{
  "n_layer": 14,
  "n_head": 2,
  "positions": "rope",
  "qk_norm": false,
  "init_std_qkv": 0.0625,
  "lr_mult_qkv": 0.7,
  "beta1": 0.9,
  "lr_head": 0.00762,
  "doc_mask": true,
  "train_tokens": 92980000
}
Each number is 128 + 32 x the weight over its row's rms, rounded and kept within 0 to 255. Layers, rows and columns count from 0. Numbers have three digits each. The size before them is the row's rms in percent of the matrix's.

# layer 5 MLP up, 256x64, rms 0.178, rows 18-67, columns 0-63
091:105138110143153157159151136134039141142101125063084096134089176104111106129145172179137133159155188118103119163156086103102101089177122126084128132141092114123141103196088166173133152145190146
083:127115157108148098201109156110081049124100091124137121181079178151176186139150135153133133136168064084122121136117151102176083142170179122143155125113120150125109115082153103135116112141062163
096:138143142134165107176180159070151153130167168136060096151105146088120096062127107107112121141181175196133099117082172110117113100178152117112158127127164101189135115127137131077078157106096121
115:130077153155098049143098144075059116140144132114139129118084131103148122131165169128182166106167171163139039148118158131102075129164091100166172134128152116111154129173125120126172095087144103
093:091072118119128140137118200136101115091130077178128106128133105183209102148099109116086103139145139109107168080171107085137106135174098158166159170159152158079099107162167104135116166145125072
096:082141127126128127146126150081111133128118159123090136164124119208104134101052124174104090105157159170088082198096101114100142115141158115149165161076184103184135119142095092148074145131162161
098:096120187140083114151119090117121157159107100166089119174121116145171138104152095119184149122088143151217139122156109118097145088149136129115123136063105080158075107148105069143136107145100211
100:166126111130101099220092129133099125133145123151125118168117163160074112080084147108129117162105145136131129160131115066116117175152106073238139131120125142123137065121197149137112103168112147
104:173140108156171104153149105134131125051154116149092071142129144103149155112176102089099092105116153100145074206100129084159111135151122131124196132120120163145109088102163075177158149154101185
102:126166147124136124196179145101087112083111091094123126121092122140196182113143113130123098142148136099161106142172120092078149179144129149136153166166085110067076132120085087177059150115093119
098:093106098129116108157143109136104104037149102103066059137093082157205100139141183106125139126110172127105152167149076121139123137141100152137197150086066128127127129132173139138116165156102140
098:138141129116140078119093100121152224157137128157095128179159141058099130144071156153179101154140134131163086162160045116160126151108121076094190101114154108083098126123106140146100133122129148
079:109084115105100119120140141169098160202079094115100152169082152078125108099098097143140193144175157109145132124109099151097116118082119065115161120115127176089097132158041122114148172083133124
104:123123099179141134153158117124095167073100140138171076191078177087152145085169137106108142110108159149134108189130132115118132111118110071174175078105107076155114084136115092168132094119149193
084:114087144144159135081145135127215036151144143147118128106152115106106151117084142142096111131123217145127134135171170087105149123131097112045146093205126126112111117162138102158114151136127093
105:149134139187137082138155133044077210121091139127143067133102109143145145154166171142154125142107174159139131084121097074137132118153103119105163131139115104110159138101071125182104120125073191
087:207079087100125105126066140144154157142104114195154118140050094141157163120143102086145166157159129115146131124143104093150141133107114099125110146152124152121136150128169099148168095045198087
079:068078144160139102144102103136126136121165161092116163116117171125133104179079126136144187105141255081100104106081114175129144108114116133142119133127151176078119087162133154116123148107141104
109:150098119130154132153122135144104081072145162170079101141097099125169154120189165094103125163135175101162113128124161120106123173117151061170150143152090138121114071081184042117134163126153091
098:136111133112143094136080083141096170123134087193082099131095150145123149175179199047093159176176145166085092143144131105143112101109071115158108140130136068150123160102158132148126153120090138
097:144109176156118096122162124130098138113095103154152108153159193096077103100132085094137120091192163122130120164175101105148192096121123140179201128155185111127080128089117079146072133137149100
098:140107081128135129174162155113098138094130072153126126170114202142127118115121142127142192174156117175107116116173102095134098129082112154179114071148123159126102081153111105192083168054113093
097:103133132130166089111150138107152154095098095117109083172120170136141137099102073031115170135161154171155093104164164134132158148078101104110118142111159199175119154126116110176098161096142064
097:084100145140083135125098125098166078078127136176174089098072103166170142136144171086157069142126136131177157183131168077137115110107129144114152176157134136169093104211114097148109110154137144
092:155075187094110085116148090100159154151122107169067093139137104154116070151147140058132128167108130174095128134130196106121121166169077126127175105088105153152128152092200126126122123142165094
101:138139112113159096141111141101097109145139140136081107150125178104120110085094221142120075112134150184153074148163142132151051089163148132166155053104151146151143124145125078160101125092093177
104:077118119166148112180131164124113054133097182182085088120066119095082154117136164146194122205111099139137124145113159131185132183121138114158142116099092129127081124125183100150128125107103112
107:095024159165087134158134135110118100178094131157131066120121163123150151131121120161101115116173170203130079120123110136180089112116065137145118115084123139157117152162101111124101166073155096
092:150132192110102122127065096080162156170106097168120088179103104127178138115068145176150094135106139140106155190135123130140079120138098102125156064118152091155142065195156129124102161139152133
083:102100134130145151118099094121128186131102133109118092155112142114177119116152111171097172167105127142145158127166087132096087182179061125130062148137212116090121105109148133145079180139058162
102:139137128165158085155111168117146050147128113093085149121105113081130163095096152170181159128149148146129091114083134136155171117162134091132140143194127191117074080122121104122143183050102103
109:139121116118169066188088120122095138149061096086139073151112140114175155089156087093149169138122155100121078157147127101112161098186091153092176167147135085153121097178141126104134129145162188
100:088090140110165142171136194107127052163072108211115129136101116201121165136153105110128135197151115141119121120120104163139119145124133081169158098146093092102083161118171109139108179110143145
113:130169099156147125104113165112074163086152114160082092127080113159139195110127082098071140117146158116121099161172137079116099149171108111162128094114125116139109099166073125214114141119142199
106:138058136150101149166104162138111179125097107165122114105126186143136140120110141096146115148161112116158139203150064080194156102147134114134105136169080083131070132117164094206145115088139151
092:120108156170157139173132138131107097144174147114137147189148122040127168102139238110119093172122116135104117089117103116154102120166034127122155119155115119070125151132119125125077131117160136
105:161093130146114109126098190097112099154134173135085129125124110144146163121186123175108108145184143142133137112181135133169179160125094006169100198104149078109123128140107107149108142107131128
088:145164162106134092171099110116136116124167118084151098123107148068198171117079122140091164162103139114163099136106141112104091128113144112139131213145094145164098164100135115208085101089189146
098:098160155155087153186120120129149116100104162083129073158098099173164118069165180123158106176080157138081053129123112085141112128133128156164124078128105158107116117147132152155074131063155093
081:136129102112153107143119088136151053091166138118149172185170141092126078163106114112141173123144110127160136089204155149185123115133059090155130095148139163097066128080108121143192138100127154
095:045123099086124084099148147101136152136078111162149117118132134162167196149135136065136152117130131118121121099126105124145085123198100157167177100053071133095114123097146109155122184088094112
099:104130097163092120118132214122174151089076152140116119181065164144118132109125200106162146168063127166097053141158100114144148113121068103144144113144202107119140127126131119160131136134106114
089:123085036132126125075129114138106170158089105151114158180051145139173119087167124193143118161112115123164128147135129128132079107115084102096132096133128158172118137198107121147147193096109153
093:108123115095192161157116147088122100125165158142112117135114121050164124144152139138151164145190168091129052132156132114206084174094099092113106160072141148097134117115132081135121157125152067
098:142116091129193063162083099137181141076117156142122108146166172099112133091081085111134132130096152087130111162165120124145133193156136150116179115149147075172095091088118138173094162191127142
106:152143164165075082121105098130094110121118141126144092123104169111172146119162153149104208136177183128096126152123131076094131113144099178168180176107146084130108086077121148182077134132157180
112:131108127100122101124151097078149095097098111161076129147099152080132160111114152088142131165181126223125112222088094122109176116120129124157159092143157159126128155054165099168129138108136108
116:152134092111118128168084136106102093083141065116120097197170111129166147103148136069134177158151173168135108121185106079086076085168127134104122125125098168172142067120152109155132163094130167
116:132139134092082068111074128069121084117133119087099138161154151157155155075131113087098147185200139112188110120167144097109144108142086126160176122121178108170120065169177129148116156138114125
116:120135164083177119173112156130175080163159106111121092194133092158080159047098154067122131149128114138107110171187097112129164095185124146126137087128171123165082134147110079154140128123152152
# layer 5 MLP down (transposed), 256x64, rms 0.135, rows 18-67, columns 0-63
087:115105091118088148112103128127143119153128101160122188115161122172162136159075146095044138173116147096126119139082076147098147145133125153132171110180205112162185075127119123139060180118124109
079:158132116145140154126143090106174148133127163132168161104169114089056069133101125130095088152125044188204116111138125202152152130121126093094109190146108097111147114122105148132127102113161079
097:165134144154156132167179104211160153138089125113139078105122107088150155132092165140117148071134106144100118116190134161107179126108168112131058132131141170164089180190116083074108127113141133
132:145163156091135109121153148104137132089150141117140030148132186136157131141139117189184093138106155095137148156097172126182095106108124161156123132100125034169192147168131120173105135100129139
091:157171095092091179125098085115175174139105136118106128153127125134119117134156142145126187122113149124128080162100119142116062120102076111146128098136122117180105120091094164070236169153111178
087:123091113140069148119152154175104153142098150117140188122120131089074157116128101098138173148106195080097110049144205135120111131120080191127118144147119166142112172154109127167143061130113120
095:137089067135125160117139105116083114151146139140135129128127054089150155134123081082143144144111109158213060136106109204132133102068116123188103167110151113093080138140112157193114137154110139
100:161144161127131046149131118138143150174185138071155128140108115123095143078099160105124185127151155100133060067135118087127149129179140120138128108145168068146138151108125196060161152163108132
101:134068080120124082102122127086139102118134142162093123167171157160185135112117155092150167183127214179130091169112128092148105135141096149160178130109138169061130130068134157175099113119131128
093:160135140173140143092137117110145138182099168107101192155065177084086163183105186182151112120111078146120136130109191137157142131148122096096120169092121103109106142112144102099152072176081115
087:164143119098115123113181128116156123121093147126116106106107151143108168197125085102139150115115123136033174187095164136185097206089114174093131138110092133151192159114116174101135146135127095
110:146118146058136132128092126112085180196128101186130104102133150115175118139095070162134084101098184180137157129165114100177149141100129076141096109071123103158170087135124178149148166107157122
086:139117171147137107143124090067138109111098138133169158067173102152135103154147151079108115131131127123162115110111155098103190179115088110136067145113165052193136136120156096120180115189186121
107:110185153117170126127088106144128108153130126149136165165089180139201057100106164120081155076114149123148083134106111100106106090114146057136142161133154140088145170205090138124115102147170160
088:123126138109134199095197152135133152164188128134139084111120090167084153160120111164145144123097102093119099082087123183103168155115111156094104110166112175109127088122084111083211151140120080
109:167130110072203127129092086139128107112186148115131117147115100118137119045123074133160134202146096077094197120111129142126180163121108166168109174116111110141139115167137104115078160094118149
087:123125148112198149090087131077102114120062179084122134122164186066107151143173118152134107108098149159119163105133151132161217123151132117103136131121126139150170176090116163142072076136086127
086:162179124150122214096096118163158158118088106101156096131202078140119170099132146089149075148115108064148129109167166125099163112133175123110094105166143052107156174126107114130136114146157130
091:139109171120098137089143182101111172047085131071065080115156139129123111110154223129113162147141127155146148124115127095143154138092151104121191121081102123159135145119133188115152107144172166
103:092128187078124149120123205081152111146127134130130151140130176127102101102131175143114126139086157143141114085187150142130121171079145074066123118141106137093089064075149111087183172159123093
093:194134123094162068063191109088134171179121114074148084097128163104121132112138161109129071113124185142135183124148097125127117071129070121135099128135149119124124158122145154162117162066102169
112:100132100147115142124162125111133143074105138144121138145096110129118139147141113147114198167166190119133152164114110125145130120051110144193180060138114084052197134116119144183126086107073136
094:130147118156174177149204123101111153151105099131159145145168076084113140073136110119121157145099160125081162171125133168112147156062086155147139173172100071166097174141097105108147162147081094
105:186112109122126120103144119139120170117075128088158159168111104118087119153087139124133115133111199104074147154130136203110144078133084187175060151097126170108136127072145139115166184084128148
080:133083089128157108137128148142115087126045160088135133118114140172079154193132094124075077166147126072129120090120139127155099155087103154089118153185169141167171172128136193091119157112096121
117:192066157133132114172171143135137079130140170157129102115147156130113093112135170097089127119118146092160137108105150092171121085129061096101079092148179144197210103138091106166128120147158124
087:123120156165138140083103155093090157105144138192124181099179122073143213114086077142065096104119137119153188113116116178171143112112144177109090139161104180157125126121125115115109101090092132
099:129183124100134071098122135126139134141180090086134121188173139122090135107119143124142157110133112114133136131153111169147158211146163072157102130078100098089126081148074092095190080116077086
097:092075072123167161097185161114127148144117122084159112098175159095104080084180090156131117141165155136145195104094071120077106134144147147151117161130107138142104204138144146114195157125128130
070:156120050147095197125153112063150187130117155087206109100156103113148080165153130066085117118135104113151148105060107113140116116143165147133125150125170105131166183134165115116143104138097146
087:134120120104137152139142170227142144133098151074108170144092145088134138151153180073135158117119140097080126089172139121117122170084123158132055163101109103140119112055126098116128120169120057
110:092115100106131111105153090132197108156163122144146114135201135178166157157121101115121176114138099085139109087118095107146225176177163091106135076109097150119135094125168058118118135129116104
102:113099118089108175120175119145159135163160132173179118105140097140102144090132115115143146148099075120203122085080146121142108145109045125084151101176141077144116086130104181089195094154113138
102:091112115076124103103118173127133183083165123147145172142137052120113094116112140160146126074111133117118131105191128115149092128100143102159106162138106187086145154132116249136120126148153080
134:120083097116156145134156119131119132149081127097176129128041217112151133129076116180145143168161147106152180159118150086117122095144110159142152124095179068130121093084111134168172139079126093
079:121181104102121188075105086112144110141165155164103156102169147210115108097173135115143068068063155139083110126163110157159094100137109073131100122148101130151144098113139157085156158118163107
090:122130189149098133160178178170191105144135063167090131103093117126092139107110127124131111148150144166081164116103157079097073120138140138128183142131119092089174095101160046141124104165117166
085:141122108112081214125161115175184089122125202090156112139133130114142103151129095157179176093114116175085101056097091132160085143166101159141108153119127134173138140092113143103135169111108085
108:153166117126142178121157160141208127145142155109161146092067158161127139131097150129138105104117103089073084064131117123135093077086139174117147172163153098198137103113126130127061110176162157
086:133121086094078110127186062125104152182105109096120102126057113148139124094147145184191110143119169079102116186109090149131102157115155100072107159101105134123191156155163116107095123170132116
097:186143144156138131132141145196134101142163139090120118112166111122064074118079129176088141151118141115107180142115173149142144126087075103115118080157172080117173152106115173067091131148197113
102:159157102141211157127155155073128116115077146183149194140099099123163129085118107151104103116077153140158111132142088085143159100137124084138094144161113136140127144123148059175121152204120182
087:160096179140160120074150104124175128091149137120153147125149131118054136216127190070125105076140096117070119146133138101116139098153114170164146121047152131110153097156119160102094103152156132
089:095137086142098125111125133169108142136068098108185158165149127085122137152055156145112123102155119054072151077114122121083125099172150134123111139194124149205188123120144166101120137093164133
087:122165142095156130137125128077082100131084109089105099129084117155121160148119156114087155066100091139225164097098168123154161070080171102119105086130149158088127123120154118156153156153145193
114:164130185116110110107112144067129127131128144075177115173125146106132098113132121195186129166129190105124133117081118071162159151149132136132152111106095133117182082147150138074135166100031114
116:116161130085196108171118129153101188091124096108170134166125171106117096139161119168138140160124077157089125167098065116146075155115108104085116098137144121116124062150122131090204166169113165
116:088151142145124157180148152139123106074159160101147112222183114104192161156158078076107108117081145091100147097115091152111107149108106124111080083098096189115157098136122124162131136105119168
115:152113212121117055158083147113106120134127033134105129129156169156125175131115142193104098091124091128169161140120121163118135147130174089092123134102121067105147157135157141154191107091143105
131:178099171183125085113086140150112154110123120065145102095139118120137169175098153093134111140179152133085132111160185124140157087184167151137117107110132171136168183102178085093088094066111131